{"rope_fraction": 0.5, "warmup_steps": 200, "steps": 7215}
Each number is 128 + 24 x the weight over its row's rms, rounded and kept within 0 to 255. Layers, rows and columns count from 0. Numbers have three digits each. The size before them is the row's rms in percent of the matrix's.

# up: layer 4 MLP up, 1024x256, rms 0.051, rows 9-108, columns 192-255
# down: layer 4 MLP down (transposed), 1024x256, rms 0.051, rows 9-108, columns 192-255
up9 103:169141085114143155159116119136102166065146124102097088117122121170091110144141129139165103154110116113150137098130138104142135109153142116102162130163135162142121093134087164111160125145161120
down9 102:134125142142134057107097087128143131163101155135152153096123166059156107073126127120135143171199143138093124121089142139120144157120092105125115127116145128164137158104129086174103161114108132
up10 097:118120108147120098144169106145097100169110116109110103157119150122123132143087115112106133145126155138112076132067136106131153131122129067127117104140104141104154167144104152092138158134098082
down10 103:124104104139103148185121125113126129085140103146112122140110114119132109160183146137120113110172101123152145085145104115129109138121127118103129169120110113158143114094143122158103119115107147
up11 106:097122126145119131117107180127117114115139113153127133129112164112155120118128123167107095140142105136099107154136110171157119116169150137137143120142180124127099118124168136101110149141107115
down11 100:150141148131109092100136091118146144128136156126153126144165117147134144145112126089154126120122146122112143133108143082116159069117134145112160135109138112112140089133106116139102057120121130
up12 100:114162099165091127158104179138099113131105114150162092139126139155137171112140126133140104124133163149151112152110136109115169140107177158110156143168136134164166109119139101108140163139095110
down12 097:142080155137143145118155086103115158071171145081118143100140121102155108177124127114166153096104122143113124052161107145117100095124077055164078143126147132168118152149108128162109093124162122
up13 106:135128176105153153123142137085153097128128150095145069172134082148134110094046120111123158137102169106166143115147102104125116151134134137094113150146137155166132127085138143110099131145149141
down13 107:155134089162141116121141139155106140124120116146115176097130104056144126125166141146149088153161108172115122145113132125117124100143122130139104108114135098097131139150134087120100126092090148
up14 098:083149130101134134173128137155122121069128153114122109130143127103115127118105146149098112145102120162133145110126129127099112164158157109104102118133131128111140145081160150117154115066145131
down14 098:142112141143143124106097131112152114166149116105083121159111160146142158132169075132128146129137127107170129138132115110145118104104139127125138132110132160152121158165115142127107161145134132
up15 105:118059109132163162077109158128166165115115120164127094096097119108146104141148102146165121114130108086074140129134108102186128109144141109118153161103143131142147116094153122143123127125163167
down15 098:169108149120092114121140105121107095126147122130075175139135127147148115131106147163128127143128138141184091116119120162084122167104123157121115131132137128142119142166091108091154153119083102
up16 099:118137211084135101132168133097139145124138145151131103153137138141115111126123104157100095144122149163142106103148161144142102135126097099154136084136091129128130147111129096143170121115128101
down16 102:106105113143150183113140154150123131130114169134113198118121103125139122142134142150128095099136090078128139161081121139131143118105120126108190124132147100153109097135124159116102120133111175
up17 091:111108108108168136097123146146111129115106108171137122163123142090140103152147112143156109089132139102156129082123128163124102126111134125143142134128119137140141104137133108125126146111142133
down17 092:155151133153137141150140125104118110161140176087095153135098155112122158133127123122149188158120136162119116161158124091129123140131117132103135111155125136128102162133092116179099130147112121
up18 089:158111139139095155112099141131148128129161113146155118120110149152155127078111118125122129115121120077107145098122112139067123133103094104156128110161163130111091161143145110158148120082173134
down18 094:103158104143117104116103089138113120134096140159080125114140138120098141145128148153109094132133136145143157130139154108119125156177121101111122150099120135142134127098145130152101123157148130
up19 094:119117171105137109126099157112188108121151170141196111125086170166180137115170124126127176125127127118100127111105112127124102112137098124089155106158134120082073194156133153124116138140206144
down19 094:170119124168106126116137082093102110149111101140151150144132106096109140112060150154131112120102130108111141148148138163149154146134138130169106114125139084180171074104093136161159111100100122
up20 103:098132129136110122129156151088102167143115132116104118133094131116109156175061112116115138142144152162083137119174127167107124148104099137158106137141099130106140137117104150076120119150160105
down20 103:180156108112115132119119094156140099145089140150125116146128098123101130148181091119138138113117120084153134103135149157165150139112137120124126130161124160135130142155155122127116153122124113
up21 102:160142097107133141140139139133110085162133135120131106118118125070154154135104106103151095099135157159110150150131111158139105112106133151122075137128137149142076156122140106140085141137117122
down21 102:128147120158112123149111085094160144140113089096162138116140113164134102139112159148096159154127131117202080135118139163144135124140108105098129112121122165110158081122086117110163099157140121
up22 091:164124077095116134120127126148103169112150177154149094136182100122109093145158102150108101126091136099102112083131139144148130150128121103129094131161100167138138071160113125102104081200132077
down22 098:101166155154153113146115129109113098149103106146116148142119144101122181134108102119139130172139080160131140152136102184139142140084138107176139123086117075140149141098071135132159143140178198
up23 099:119134147127097135111166130158147114175122116146118078101114098132144132098083140140136092122155111102134128110113132131114067161121168121127123108140152109116144173127143110157080127142152077
down23 098:144124101114114148140083164090109142101118131111141157150146175147093111147126157149154108111102107148117141092153121114155147099123147109127123135127113152074088142105130132094198160120135182
up24 093:122116169081107104122092117117138144154136123124102120124141139116131135119108123148127170119116132131165109111118150147098127166138160157143116089138138112124114132160187103116134117094085112
down24 097:128170126160159169140143124132130092123117127157129133112130090159134182122086127158194103172139118150095115133127142152150096115119097074149126145154137125160127133121130143134117157132139156
up25 105:142114152149157131126151159074134122100128156122171156162119139123179102128082101169139104096154100106138074152147107114120125099151188165099128160121125099117127142104139081109137118097156133
down25 103:109137095112128120131127163120126156108134087151144115086127123143153165122135158132118130145105146132141194124093113127140091148100072125114134090130162136132148086140120181142100155185096120
up26 092:124137162114163129147077140126159141081151117087166088093148114156124116139146127145139150138150124144148121099123126091135146138157098127094155121132104117155116126094080119148130101127121129
down26 092:141132107121147154106177091131102142182117120154127118156095144166113086136061109100110111103143126113087153141148118166151126112085149141148100133095118113115119105146172156118147127135148150
up27 106:161127148131137119178117120114092114121161137103136134156107093071133129152116129167135181152142116131098125147107100129164130171131122149128121129127110120163109139087160164164130153164137130
down27 105:121120128119103103105120124127120166114107105151093114125159133161165156123126116117133090109132127103136142118146151120102156137157135068133125116137141122066146099126100134102130124104123108
up28 078:108170083116153144129083107082116123170135133136112137167138139121165107127154165136151160122133168064133123126132123091108103146092112119124123179101112125120072144128123167101146141091128123
down28 086:107121126110145118133166118112140151120138088109145126139124104120155116119129133102129089178134135141177097083145150156106111149125141175116103135106102101150128122139069125106140104126150108
up29 102:143172083122146118132156163110156117110160138101153116115102164104108162111141143125102158111128097155117144123133124133189114111141077125105126126133124180124121099140169124137133105120116122
down29 100:126105165145112101126118077123114165155089117166098118128119099159150077145127093148182113126162128113127129131135155100057127160118174098145123137109099157132117190104106121123139176148118125
up30 101:146119171135130104122147125166108089120125157154118113116106091124158137111073120136141125097130142138154164127155086096126094085082129061139066145166132126157097128172120153115132103122104124
down30 105:102105112112127106126129124137098113146129118080139198126125171151115148101200163120159115150091136137123099164091124159092144131158135132112146120101106123151131140117122138136139135147167098
up31 091:096103097103124087147118103166131144105137130107151112149118150137104105099101101156179119147124159144138160145134102108136132174160108134116089100111122135092130158152179099116131118139157140
down31 096:162141152101131144094156189153106134123104129122101151114131137119161160120127156123094140129125109140089115106142158124076121121122130125146113155131151122136139137115087105127131150104115107
up32 109:137093148088129129136130117142162121090123123096140110102157142124101118071192099118086136122118142125154143134094107155121089139074106127160176106117129100137157114147130123107125101183123112
down32 106:144131117143124170126143120089093128160122167160117108160130104136166115150115165137135124135104103146147144147139179096092133082143174122095097162141135152115129151147107101174108150058116122
up33 099:131124116093119136079124148139154110183149152155146142098115108155167118142118106099142136109074166146115097139177114128119149100146162110117119165153145126113144079077125129150145118174112149
down33 099:133155109126168162176135123135106130115095112096124095145139134087137130140098111143110124127145101133177147094080093147125128155088106154129173124134131123155116118136113172129109116080131113
up34 096:162113112130113133107100140127116119129147106148069134128106110133096107174140142199115134129120073096143090123105125188163114137105180089145118132108129142117105132115165105081166100122116144
down34 100:134130084109101147117162079118127196148098141112157163156131126122111134071146103100141108074117114162132128125127139097098139148169118185132138106140136129136113109128105138149145114152138125
up35 100:092080119095117099132137134152151129136135085159125140143134111132143144150094128155101087122108162119128146126103174120109168135125110124150123145134155098111141145114132114154105121149119138
down35 103:157185128133140163170110133099110141105121190070157113128126101139115100112167115112145138143114114081118100165135112143122089111100165145123142110113101138149137120143131117120123145111106137
up36 106:094145131120155125146089108127101112113134134145147107136129161114136144200127136122119142108162111100123120103106163128181165150117115051130136149123111098158158138137101128166143130130106132
down36 108:161117149135117136125173145118159124125136121137121123100128149127077174092178132088102117125135103141146154166104111128097102138090147135165135152098160155102130123122128095092125133112142121
up37 106:160124116115137085088165176130131136126148098152140095124128119163145132127121139100171103141105125116169143131136168114106147129176165142136168144070143115130134115144110163104148148084128154
down37 100:074110137159139155110136101129107114120130161108104129110133108104130105130119109156091141088125119146112088106124139136168160131120083092173113122138112150125090101115161119155135121135143106
up38 108:084114164151103079099139114125150161115157155131124112141121121080114137094106117161134154150134180129117131119113158128123124120119133120159136141151144153126152079100168119160108115131151100
down38 102:138153103130164147142112178151109103142141111109133145136123126169158099157128146083151083093113105147142119140153104123122117132137126123078126105114121086125118152142112112145140185135114143
up39 106:148112114126109130114129120109103155137145119118120152133133094124101144101100097098095078124120106110119141171130093134120078147111123157113106092161086095134144135118106134076157152131088122
down39 110:131158149137163146129135172111148131168104118136165111143123168111140115141131119151153150129137116147129093128133154088082152143156151079137108140119130120096096133144164121152097140126167167
up40 103:130116121108122162163136138139106106097127145127129150121115127135157161159129130145083077129143128110138119090131116134191141129140176141111112126093138159136169145165157111134149124117068105
down40 099:149113160112091092063127135095152111167123093137133110153133147138106106100087150134166114101101134131135124144126137108085133121150073104113144122109115072139080163076128151140089121122203130
up41 097:140104081142120137095108075110134128138106142142127165125116135150115110148118144132138135124130100142090140127080137135074140139106140144124143104147127049164119152101121165133137117136148114
down41 093:103098138112126143142125162135078115143171143123146082109087141139151127086176146148117136122126189113157113141129124161138124137192128134097132122138123202100144145139171114114103110125133129
up42 106:150118132132118119126169084147127150161126109187120138125079107099118151116100160080153120157144135117129143127125114154117108111132150105087100133134120101137094130136093137147105154135177143
down42 104:070109163148137121149095157081135109104140116078156110123111129127133102133090148135104127148145094116134159097124168090134136092154110155115127138138146168131186113099136120108139144138086169
up43 103:071124182151126125170136147099121126119126098102097064134133134153133132137156110144096110177169137141126114095126128158162146162149151106136114098133108128126104142158106136099102156133086086
down43 103:163129121100133138109106113153122112129116164139154180171092108114138094142099088136157140089109093122147113171117105125112119135142133146150157166114151126165145133112142120142138136115157136
up44 101:133188114116146149148140126155079126111156081135103111148150078144086138201140104151149085156093108115111111128146121093112095065110152094118130114122125158131124104164071113147132150131117120
down44 102:116132140107089125080132157094108151122112155131187124142117138134136128084129145091143132088139116136138144132097118172149114122126122106159140171103111112127148111149121107115160152095139160
up45 089:130120189112140134115151115141123130158135085148139109131131062085161144084161146111156140126115101178164140083088131133120122138161157133141107128150139105162187118133120082122167137100118205
down45 091:103110144134133114112141169112137149146136143105137115141129156134078103144111172112097096106124112104118114141173131100147138111093129147146114122127104124135101089121128165153087123128162048
up46 104:154123128112151096154062089128119142101141164149137148151152141109073141131133146133136120116124127114122143100123149154152138120104152143109108146137176146157131132111142124148137088119140110
down46 099:125154183139113172110185169125113078123142085098138122131126146142175123120142119110129152145124124125105103130128157090107112115131097090137125155109075122104110147131100086087125158149104117
up47 090:114127158158114147107108157092081145110093082098148131174155149134112121100119150118102136129132146116111122120154124174122135142152153105152131124146072127142149145117159163084084136091129095
down47 093:135150117103156123143135107180146125101171125129098114100112156177154113156152096125130103108109117122099111125128120125152115127142118137119140118120153102100136121136110100159163122163137158
up48 098:135077185113142147137164089089126112156133135138157158126147126122123150171149143146120108098136082205129127130136130116121103109107156153122113134121114110083123159182108141120157099144110140
down48 099:144103140100132083190139104094120140092148136109120128153139134123158077095126149088123113122123166097113099144119128154125117132129131123116159142132126149112148139110175125145107140134100120
up49 099:150126116152109156122131162125155114101116127117105143137158122064188080159164125177126184091158111085140111121173148135142137087123122125111127137165147119143134104099133176143149107084108117
down49 101:114128132124120115135133114156105149162138151157151075131126164144098128095109137095128138159117145172101115098153091120141140168130137115127142088082097138128118154165104085111153102158118130
up50 094:133138140128160131151107171117113153169115170107126096110140185134123156124129168164080082129118152117094128131153118152120143142143166085095167118127127107093128092083110142097109158130116098
down50 093:089147147107128121093126133122144087142164107152113128148134133126159101112151111137127139117100120170154138071078118120149079117089089149132090144114127129132176155172137121153141162154116154
up51 096:124109155109080119149123135129144126157111132115149122154182158078137111113173124106115168086101142078137116125127122085136132136126085122094146180108142130106130122142103104130152119136122152
down51 098:130150123146145159100098111110094161101124113118092130107101058163111113128059120121115104167126128164094111102116138167140140137126140129099137126146103126159118100114125154114097102142107131
up52 108:140141143117130140094132150149093142151148124148115148158186139171147104119170124083179161089109136141128132154125080079188137108144127094069094144121156139105095181133123137106124153145151119
down52 106:153109103128180143155101104131153105121103137126135158110114135101143159093075089150090133138123096135125112117126164175119103127136097190168165143085137128120152122136109086123141144142135152
up53 086:154118129124133109137104145087124103118078110159170131149113103127171141177122173116134112148113108111111152102116109125129095132112147153129140140160128171163132138096142147147124152110146061
down53 087:119137119118122153141144123115113148136139142097115175138155127147106104102154147130156174093115131157170122150153110136133130120142136129117106137122110093133125128160049158130162144105145154
up54 093:093199103124125108111163110128113127132098128103124131111127142091144110104113125138120097120073153090123121161172141121125149110093089124106113159143140148139103116148149113107101090161077125
down54 098:156127165113084099131126139108135161140134127180151112152120122123123115152125091147153157106162105176121126116107152118152148096103173138134137068130137150109150131129129164148131167146113118
up55 112:129139069098136117148161083129096119119107082104140164139121179163089121102143144176120148105095146094167135121159166104134115142140091138139120165074123099128172130144108119100115132115126186
down55 104:107172132138137147102079143091118177153175134106078121121109119141128078152093111102098134139154138136119121134099130145132152141148163115109169127179121156115080129125159119122144115125157128
up56 100:147140132100112150119096074139167134099101118070135125135152120132185100166117153184118132108101124120119127161105152193154132144102116167141089114128124133081132132119145123130124091123089110
down56 097:140118141133125104117149203123120141123157138119119120152121135136082119118128123113101116134153119108115125141154116087116146157167177082126183131139114142119095128129150121119096113125141169
up57 095:103138124137087118147078120127139154127135122132166175092166113089136146123117112141151131156159162134118145137119147108128137111148122117102127115162111165124117124142130126092116178110157088
down57 092:125105120140156108092157115129137093120085117113097085163070132139100103155115105109112125084140104133144106131142145137195086124143137133153145136108145092135127158141173112150127116083114141
up58 096:136124104119137153086155147173101098107140117088141118134129085097131124166104103178116187146121101108148120136125115141128120124148113098142137110104135103163140168132139108111131137090166079
down58 100:145164118136145136162089136095118120145128118124105127112104123138099116120124132113126083092121200156138114121103154111128128172112120125083123136113148131101117114139125129132159137161110142
up59 101:126146127138119132146104126159106112140113154116120133127084123179116135117163104135140127121146144120164133149120158148095166131106127098152119128195155144110138110120126100115124158137096112
down59 107:102121111113143148121152146053125150122136114107141122138144112102159100136108182120163148163125118117098135094178099121174104081146149130120140122069117083126137083133164147149133126139167156
up60 090:149105150129109136139115093165122158140095151113143112141157119135096140141148142141195141099100107110135116125131135097117188130129112092101158140116124124093125089113124146138140086167131124
down60 098:103079112115135152176174135083192132115125120137125112103101155095154142124157152148073112141167157134150128104148166153092092068128100149100103127146092122106100150127123126137138139117106144
up61 100:130154141066108166136147176107118127118157138157117084164171149142126118101100117093145135123117112161124118130124089162118117129102113110136121145116152098104123135113079166129134146127147173
down61 102:111129119165161142114161098188159145099078104101123167148111104139142125137135116207145134155144157111138125133130153115149127149094141172186130129119145154149129156118140122103127099146121094
up62 087:120140183155171116162131097095070108110105132155088128162162119165127097151160144147143135090096175118094141154158122140121102112141137121113137159141142086096154102090133132115152126107098113
down62 093:146105140054129115099111113137156105107137159086150134128111146123127161096118099130110094135107061154160143123134133118145172121142087150106152089112126163121126123151124105129104130133155146
up63 092:162164160138100082116117128157160146149136095091152102108143161067100124118137111115107144106090106108146089105105117140125148105170118143135108125135146132128116112131136125092097118102099157
down63 098:096120143107107171107119158108131084116140126134122110156113106158160127115134140139100101131100152149122139111119098164159075134093150129113144130132105143174157101092153134152147165123153123
up64 108:149139137116088143109118147094135120118134112125135148118100097127118144118088102142114135166151139168111142103160152112142122113117146140100113125143169088125131150125149104087137106124156089
down64 106:111102101120144086165146146128120118134129145107117114129148141106125096132159162098119134133115109075101122137106095148123124141136116155133144140134090164128117113120102137127141140113106144
up65 099:117123156086153105100076159120134166106166115144128116116101090087110126131127119156133152166093130124126125135152160148110128125108138182114118122144133155151124113128083117128116120109133097
down65 100:098058121149095161117139148112124124151096132151130123140125130137097154142146105090121118153149124155131131140139150081155124145135146113086167143113124108137137122128176116098167164124137156
up66 098:163172145123128161162171155099131133123120142140126148128039143132132122128173095156119117117129103119100126127124123123197149111142156145155148135139106077093139135134151134110087102160105151
down66 098:110080146129110113138163119122171115140103080124122128146113164155125133154126121097152089106125095089105089151128134126154113149110140158079119124107123168114117118132098160156122126127132123
up67 112:149124165113099135148116132122133096184111146110107154132108090105116116090189150131123141129203116119132128166129157123096146084132135125136115120138184134111119144091131129122144115130119165
down67 105:124122158125145119132114141143099133095128120136159156121114131142146142203055093122129111133055134154157114118129126109120127172153120151139141146126078115128142133164124128124105133139156096
up68 102:125164104153123148120168099072092093070159139139115103150148115145112146123143133143145101080123111166097130118114135131120143138150138139124127147127116119121135147159146104137158110143128109
down68 103:112123139101130160120126191161160125140115155114153136108101114101176112097115126146141167136156122114151076129120119108138157134122126112075170152144129140153116133146093104117115141117139132
up69 106:090114143136103137152119117174098111113153092129120178137111125132153078108054128094157121137140141194114135123177120131137142136105156106124145145133137119137120122168156130114162145099127112
down69 102:166122112109138128131157114067120149111103164154107119110118098137145147160187059136096110093124126124143110150129163096173157132132070126104104134182124159105123131082131141143118110135139129
up70 094:106096123106138190111111077157146151109107109149071165141109149132151123157159118087157150112124138159127126171127116178123102113124072102110130105157108133184163128163135102102124129150088161
down70 097:115139099138148071121132196135101095114160168132161082126149127129140108063111121150065137131145114057129151124123143109111154146115119162149093166131124116105149118098133104148132102108146104
up71 100:133158160131098085154142145081149089149154141084115122113119119124126151164137102136118126139108108116110097125118159167138112103132102140160098106111125118165148124162133121157147135132089183
down71 102:112149106155173170099102125158137155122120098124122144155110130127117096091127151151124138108127142158168175149107094106147156117107154120113157165150134120132097128118140128162083097098124098
up72 107:122095101131090162120151144130121138111138127163130158159117130110130087155099138137168123138123150121101123083089149138134102120091149155148155119131103120103145126120165131117122132083132094
down72 114:150159166127127116128143082159167086113146158092126089089136112110093122149151108142101137103117114124114089151128108155123145110132151110087154111160175115118153145138142115116173101174142157
up73 105:110146129112151148131104155151080106113135139107137125124127142141116159146092117178091124105089158134145125160116160096098154134141127169126157142142166095091141178130131132104082139130103079
down73 103:159111150111118101150152104099176146123121094098122146144148112124174107105160181085142129144165121164122115071113131139149144107125090065143106093114130159145108093128124141139137137148133157
up74 087:148133093149101146145084167138109161070096116096119111139125130180131139124146124129088111155140114053150080162111134102127115097150102106126135128153180093127123168078140130148170183174172147
down74 093:120145154163169081121157129122124099135154117114114141100152140115123103148113140129146114112149152134083165111177109141138106157117130159102138107093119163131112106162138140079112173078070134
up75 098:121113136142145136161113110132156160145123163132146142123106094077144125140157115176111151144086143158121142140109171165103117096126212104125159103151112096143137125100124107156157133153103165
down75 103:154108100075120137102164137119122118107141103125107113142107157135133124118139117106129131145122106076149136110149109084174144154142093138155158143130130113127118163128164164123092139096176124
up76 091:103125102163151175104150149128136100169133121153118083126106118136123153104118114147192124156079086112104160131090141120144143148120100145132155123116144095187121115115127124089139158135131158
down76 091:139135123113108115175099106100107155130108125127102148141139148124146080104151157120094117119142152145097126103122137079135141059141100158152144117135127166111102150163105134173140129124107113
up77 097:104160154155126125163125104120148164077141117156134124101169077145125136146109098095120102108134087142128154144094148092149119153103127165132180138122159136100112128121111126108116163112153120
down77 097:118114130075162113112178124147120106129127132178143110138106148094144104112088114138142167113103163114141097144175120157129144128163148082115127133135137119136134138137147121136149108120154131
up78 108:092122147144100121075127107152045147119106155121149144129154118109115133097082139148139149140145164109145123148118082180141114094118120133094131127118087093125141141128150122162112138154106093
down78 098:144130108102119108182156178093173105119111119128108160107114145124142114136191111096121095101099105122094121120123165128121130143108130119146097121129154163130112114111106138110144110124138151
up79 090:134112133148104107104115129104124157147135138132144120134100115082172154096095125139145126110141145146126138088120128158111134107109132102153127127140131160116105119138084115152140137147133136
down79 092:102146091122165153128125162147130129100112147126082125126133153146080104169142097159131129135138124157115147144137138105134120154148118117118124106127097110158133105100174074103104130088138119
up80 101:092128159109112093139132128156131103121100099138114128113084143094106096116095142108156100156129118144068096135132166110060130110113169152109141133100120092109115122167156117115124106126129167
down80 101:152085135168139105114172100103129129129133145141139141128133126118112117102144109144119138144144119083124188097127112118139103135151116130161125135097122146172110120130174120144103124128101150
up81 093:098101133133067099137116152142134128140106133140142153088130048167163114116167104131165105100168112105131125144136137121130167126149152106117153134134115135138131121118110109146130074100125155
down81 100:109126159153169144115140124130146092154117082105148125139160142066122074161118119136149133127114180140073109150128113105125156115122127167148102073104139154115144121142086132131089139131133133
up82 097:088113116158106135084159140139110111129081171138094085108128137146090139134106124163114121071153085142146143085114138125122156115103141112141106128183107101134144155172120141144127127109142138
down82 099:156141169136133108132125121121164147113134159113127148103159142099130107136129109121121103150120162144131128099129116125123105124111112159099130147095126148153115109116115083129093131136121102
up83 103:138081096142155141143140103122137137095133087111111131138128161165108129131149105137147105096145122129143113117145126110093165117116127139164094103134172182130114106142119114172158123154145136
down83 107:175123138152153140121114165144108129149072158162139123110133110125116108107091158146121137166090128143139126112107111156141101131112123147116134129106123102152135125125116133096145137120152133
up84 098:136179160141125136121138130152144088100103078171151160137094129126105090133156107119150114096133137095146149116122150116101132088125116124153098108123182125122124104149158097170094095167128127
down84 099:161063147097109113151090111112152166156150204117065091120151117127117124133115127095093139131138082139133145130121112163118141146106146148098108161118088158087162135096113138138168162130111134
up85 098:170119146117136117095126139121146112159132124090155150090153099154144117116114152124080148113111163149119163116113113142142102116142093125111109102135133102110072114156138128136112136104121121
down85 099:077135103141139115168105132152058171123132146165124139143125154110104105133131141104110075158136110115134082159110103100095123153124149155108110118141098171118173148100136111138146150132169136
up86 095:135097113129169128097134110107150122133112124132095115127118161115138104147106112165110154142166097145124139114160173176150138146134160109139133102175139136128085167150148108123119153112143134
down86 100:079140110141104136123134144162121136090106107097174142141106107129117130137130188118119149143076145101123100148135127093095112113147130115127109142078104109117130152160114152136130120166133109
up87 099:121170104155107105104117133095157146141147139117134136125108152142161130121148140140124109086132169109102128112139130159119141112142110082155102178106140126106146093151122116178114139123148113
down87 102:130121160151157159115150151126129134060101118105095079145117135129116118104156148103114133138141115143125154139104133131113134093130115133109128106174103137136124125180155152119175101097143104
up88 101:107116181109110122095139135117096115117104131106193119086123152126143126110135153118117083129101122150126103175168158124146106100150083123130106121118119132105108178133151162082104129144079125
down88 102:153128094131118112152110149145177165115139118145089124123145114118129113147168124135145146138141119099100140065087114126091138129117161115115194131134147119161147117121107144167147146112155100
up89 096:114110122098128148174125121146179124146084139081160130166102126090090083143148094160088114125169102152126114146130128114138143096164102148104124142110100135166116132146108113175104079149093138
down89 094:140113131143107105089113126097080130131168110135094130102132132131134149122136158070153141123103133108132155123101159126133106146093168149138167119138151114096105121123141143116156191105158125
up90 099:141135134134117151165058108135109142150089125131131158144147121136095137136145112138161117113173149122082155077106112113169141119118138154097100131172118082140132138122113101102124131128105124
down90 105:077134107113146115126183136107122148144155161128156132092106149139160126136097136114050155140107116117167104162117135091100097142095105114199130111135157130107136139115116158156082115150101141
up91 100:164174071127152129132093162131139098141108114127094106138117150158174094147142147110105121102128152127145129139111128133156121121143136098107139156147158152125127110106116114146091115106125129
down91 095:111121152134102108139100124109125119141119153111100125104137161113092127116139124134131104158135145149113095157116125128106143123076154131149127115100114152110130119153100125096172109135124082
up92 094:152111144140122173135117131135180159081142138106154111100114125157163151118152120116159116097147126183149148106145147118149098153129122128125140169142185129142138138150132163131110159138102107
down92 092:117167115104111126081128089120173123128079105132068137163157132092116096144153108135130131144100168110091119177136137114120136138118120141119151110126104146103141125125132127119158121110157159
up93 094:148180131153172089184153162131160137114179128091128112104084135137106131117149153117128125094120135126148151154154123124150146142158120110097130120120143109158135153118153152131102100115113077
down93 095:121090131122124094127111122142090108117079162168120151094160095147154117126148084114146112105142113109187129113127129155109114105117115120137092139141136143108162161165134118132179093100124164
up94 087:142122154114092142153131124118105127156104154095163089149138146100141060152139116158110134099129136150115097126077132177143116173142140139100140134128104150104133150115164110140137153139107110
down94 087:110145123132147134123086153141147145163153131105130124170136127149095148122085162108143153175148129133132110128135120114099145104096141102160154108115159095127167076138120146133129130095101134
up95 106:106072147150128126115114105141130134089071156117121167114138131110113152135133115143172136146109128125077121128105112121130131173154125094134126180182144089173179144103153125132099133165160148
down95 111:119131147095101117122133121126108105158145115119136111138109156141161132089121154173094148123084114136205114098120134133121079128123114149095167090095094136114103105128120138119155162108129104
up96 104:085112150186142078152127126146128109147132162169108095133127148108143131141120089107135104103107096126129088147093126159107107118165119136114172135099120095109159103129147150115131146110124142
down96 101:146099107134116152103120173114142166131100086121148145135155142138131147112132097140147129110146139134076120152139118063145144140088143099123143134138104147110127133158144105100128129203138143
up97 092:115097122136120152100130176083181156142111129105149127118148111142183103129108126148114139101085091120118129133129154123172109108128119106156125167123124139098132122104134084107117154130100161
down97 092:162111094151163107165127122153076164130092121084137125147115129148093130159146108118147120124135142132151095116141132174101139166140121097114158082131165167082091144166104146149129111115152094
up98 084:170155139141127176165086109115109110158120138138127151149166114111142129153169136121058126114112160182142141125099141133134116139144154112154117132089148201113121131121111193163123092136147121
down98 086:110133115104142120111133137132094120077112156115133111119115142142127098158119121164168145107108122089145190123134125161101139140115151158131126146155091149191156143114112078098081109159129178
up99 094:142146159127135120146123122164118139101125166109146077115107135130115196141106137107129170161110163136107118156073112110171095125108146114091147130118123120134158141102132132129134136162075130
down99 100:112129126115114127124148152126138137128143126131091154141156114160155117083164129139099119118134137145169147092147132126094145104159153132135136127125132125092142142151091151143101118152148119
up100 106:164144105147137102116139147149113099125111127152121121153126093104100146112082078107070098096132150119173131137158120133108128091109101142098162149126143128128104127143170079161149107131119157
down100 107:082135171106119175126118118104137156109143138110138131091143148157130104151123167128194128127102113154092126127106160131147090200146121119145118113153090092117167097133116139112105157106120113
up101 095:152132155115161140136157115093164109164115099094121150122107108112118155116102099128158178141143124118165133096171089145141142141097145120165102143117181142106140116108112062112168157160123144
down101 097:143118125129104138157097101121121176158147138142116122117136133147131110163168178141175125161130169117064124122142104083117094148126096139092110128221096109145145130145116149122115122113096098
up102 092:101151134121108156170130099116137168109153121169118116141149146103095107146127121138127093142118086118149136109148124093074154117134155157083122144111143117129141129106150105104145105121154122
down102 099:154116095122157144127121131141120122097110137127164079162117067145147141143135135129124130122107162137150108125056135148162101168134116089132121126105137144130122120134152179106099146112101138
up103 101:117145125125152178127140165104126158127138151118132119118106128095130203116120121101128108130153125071122141105137156077140100182174141103114142148111123118089122151081140083127113120121121124
down103 099:113113091153102098154122130149127096115075124132156136108134154153097077133170122146165114116135147137125119151104109165151129135129108117134131140171107108152119093103125140160175139158136128
up104 102:127155098140089176150134149134133138147144144131073116102186134111179103140136107096133155125138127137078150116098104103146108158091134104135148106108074132130128148110128169138121133143106149
down104 103:125106200105148145126105121095129102114138088111119121117121149153122107126082168106148077114101116112145114135137175123133129122161121141121109149139136149103123075144134114087157092105151101
up105 093:168134113080131134097126099126141115154093103142155098131105117100095136144106132139127184125133131159129163117102171116136135172135158170090113128159114139136145154131129129118138177151107096
down105 092:185103142162159149161155103155106137103169138121115157086147096146146134111135147088127120140163130145106093147127087157084130082084099087188125104120139155119135133140104152152114105164140171
up106 100:088155129110138109148102137090087156120130162122093123120123124158126109126181124112116115115133108132139121129086152114116138145113127097108120156145155165107118090105150093150134117166108105
down106 101:132143134163095111136174095121145136147154131134171151149140139072151136120117143148185108137148153103129154134156105135144125129129133154099155114118079126115114130145104121125108096149124095
up107 094:163121147106092111175124170144170165130119096127080110159135153107063149109124113152105157152140139186129122135139111103133115136156174123158128147134125155138139142182140090151122148134135179
down107 094:165163082140135137140105150148106112114088155139143097084140118137146110132146165089131077120125132145107147133092105191095144122101080114129150093144116149138120096131163136139107118164113124
up108 105:126129151147152171123110121119128136147180123124150088140124123110122116148139124141092124136135157096154152131139161148142153154153116106129122117153159111155126096151142142098168118135146092
down108 105:122108097131133109141147141131120117123074123103102153124117123178106130129139114092137168130096111195127105154106119105155131095157151161124120102108110167099144157113134098133122186141123181